{
  "num_hidden_layers": 8,
  "hidden_size": 96,
  "num_attention_heads": 3,
  "num_key_value_heads": 3,
  "head_dim": 32,
  "intermediate_size": 384,
  "vocab_size": 1139,
  "hidden_act": "swiglu",
  "norm": "rmsnorm",
  "norm_place": "pre",
  "norm_eps": 1e-05,
  "positions": "rope",
  "rope_theta": 10000.0,
  "rope_fraction": 0.5,
  "qk_norm": false,
  "attn_scale": 0.177,
  "bias": "none",
  "tie_word_embeddings": false,
  "parallel_block": false,
  "init": "uniform",
  "init_std_qkv": 0.0699,
  "init_std_o": 0.0,
  "init_std_up": 0.0699,
  "init_std_down": 0.0,
  "optimizer": "muon_variant",
  "learning_rate": 0.00674,
  "lr_mult_o": 2.0,
  "lr_mult_down": 3.0,
  "beta1": 0.9,
  "lr_head": 0.00734,
  "max_grad_norm": 0.5,
  "warmup_steps": 200,
  "schedule": "wsd",
  "decay_fraction": 0.663,
  "decay_shape": "linear",
  "final_lr_fraction": 0.0,
  "batch_tokens": 8192,
  "max_seq_len": 256,
  "doc_mask": true,
  "train_tokens": 121900000,
  "max_steps": 14881,
  "dataset": "wikipedia_en"
}
Each number is 128 + 24 x the weight over its row's rms, rounded and kept within 0 to 255. Layers, rows and columns count from 0. The size above them is the row's rms in percent of the matrix's.

# layer 4 MLP up, 384x96, rms 0.238, rows 379-383, columns 0-47
size [ 92  91 117  93  89]
[[170 151 126 107 114 113 159 117  94 144 111 109  80 132 144 134 123  96 171 153 153 121 125 123 162 104 129  67 116 112 153 108  95  93 123 136 106 126 128 141 144 128  90 129 165 167 172 114]
 [115 124  72  96 163 135 155  95 121 135 128 133 143 171 109 164 128 139 120 134 129 174 107 144  97 121  86 121 146 123 153 122 116 112 169 109 136 133 168 176 111 168 143 110  64 120 116 162]
 [118 123 111 128 130 139 128 146 126 114 128 116  95 119 158 126 155 135 141 159 139 135  80 159 176 126 107 120  77  97 162 130 143 148 150 146 100  95 167 124 139 149 143 147 157 159 161 160]
 [142 134 156 153 150 183 147 102 119 104  94 113 135 143 141 127 181  98 179 127 147 134  79 134 135 135 109 117  86 100 125 133 110 134  95 111  95  95  67 129 121 119 133 116  93 119 109 122]
 [121  98 165  98  87 104 112  94 123 139 106 128 140  89 119 127 108 114 123 125  98  99 112  90 139 150 129 167 141 104 152 182  82 163 121 118 116 127 105 119 163 137 140  67 111 122  89 117]]
# layer 4 MLP down (transposed), 384x96, rms 0.169, rows 379-383, columns 0-47
size [ 84  94 111  92  87]
[[154 113 109 136 151 116 110 103 134  77 131 165 155 118 123 136 152 132 108 134  72 117 122 147 118 159 164 158 114 116 125 148 125 109 133  98 136 120  76  56 148  73 125 132 147 120 124 126]
 [141  95 139 135 153 135  76 172 138 123  77 135 123 126 140 117 110  89 179 134 158 156  91  99 125 115 138  98 131 113 119  99 104 104 144 126 134  92 126 140 133 102 126 159 123 145 150 157]
 [106 174 123 142 113 120 154 150 136 158  96 106 100 121 107 129 133 149 143 179 127 133 111 176 158 130 145 166  98 141 130  98 130 119 139  78 103 118 147 131 122  76 134 104 161  74 136 124]
 [111 117 111 124 123 111 127 123 133 122 141 112 151 165 159 168 103  85 107 126  82 154  96 143 207 165 161 136 100 143 111 154 132 162 119 142 146 131 112 201 132 100 186 130 114 121 160 133]
 [136 132 124 168 134 102 137 150 130 118 129 158 116 159 184 104 152 124 149 160  84 127 153 137 168 153 148 141 117  89  89 124 149 135  87 130 102  94 112 143 129 151 120 163 118 135 128 113]]
# layer 4 MLP gate, 384x96, rms 0.254, rows 380-383, columns 0-47
size [ 86 115  87  79]
[[162 154 146 172 113 120 113  79 147 155 155  92 112 160 128 120 111 145 162  82 152 148 159  80 158 128 102 122 124 158 166 106 134 146 125 120 129  84 102 122  83 117 149 137 167 113 133 112]
 [126 180 107 127 125 126 135 128  87 145 109 136 192 157 140 121 112 136 112 143 129 111 114 140 126 103 152 106 143 112 159 145 140 112 148 100 158 125 148 143  99 135 125 136 167  87 119 132]
 [111 108 145 131 161 143 145 124 146 149 136 141 100 168 134 141 120 134 158 130 158 102 144  81 112 155 106 149 132 151 165 134 113  86 115 102 150 168 163 114 122 155 132 200 156 154 120 123]
 [152 128 121 117 124 179 102 125 185 133 127 103 134 155 171 128 139 155 118 120 153 103 159  94 149 143 154 128 151 106  95 112 123 126 115 115 141 145 175 141  93 119 117 147 159 108  72 109]]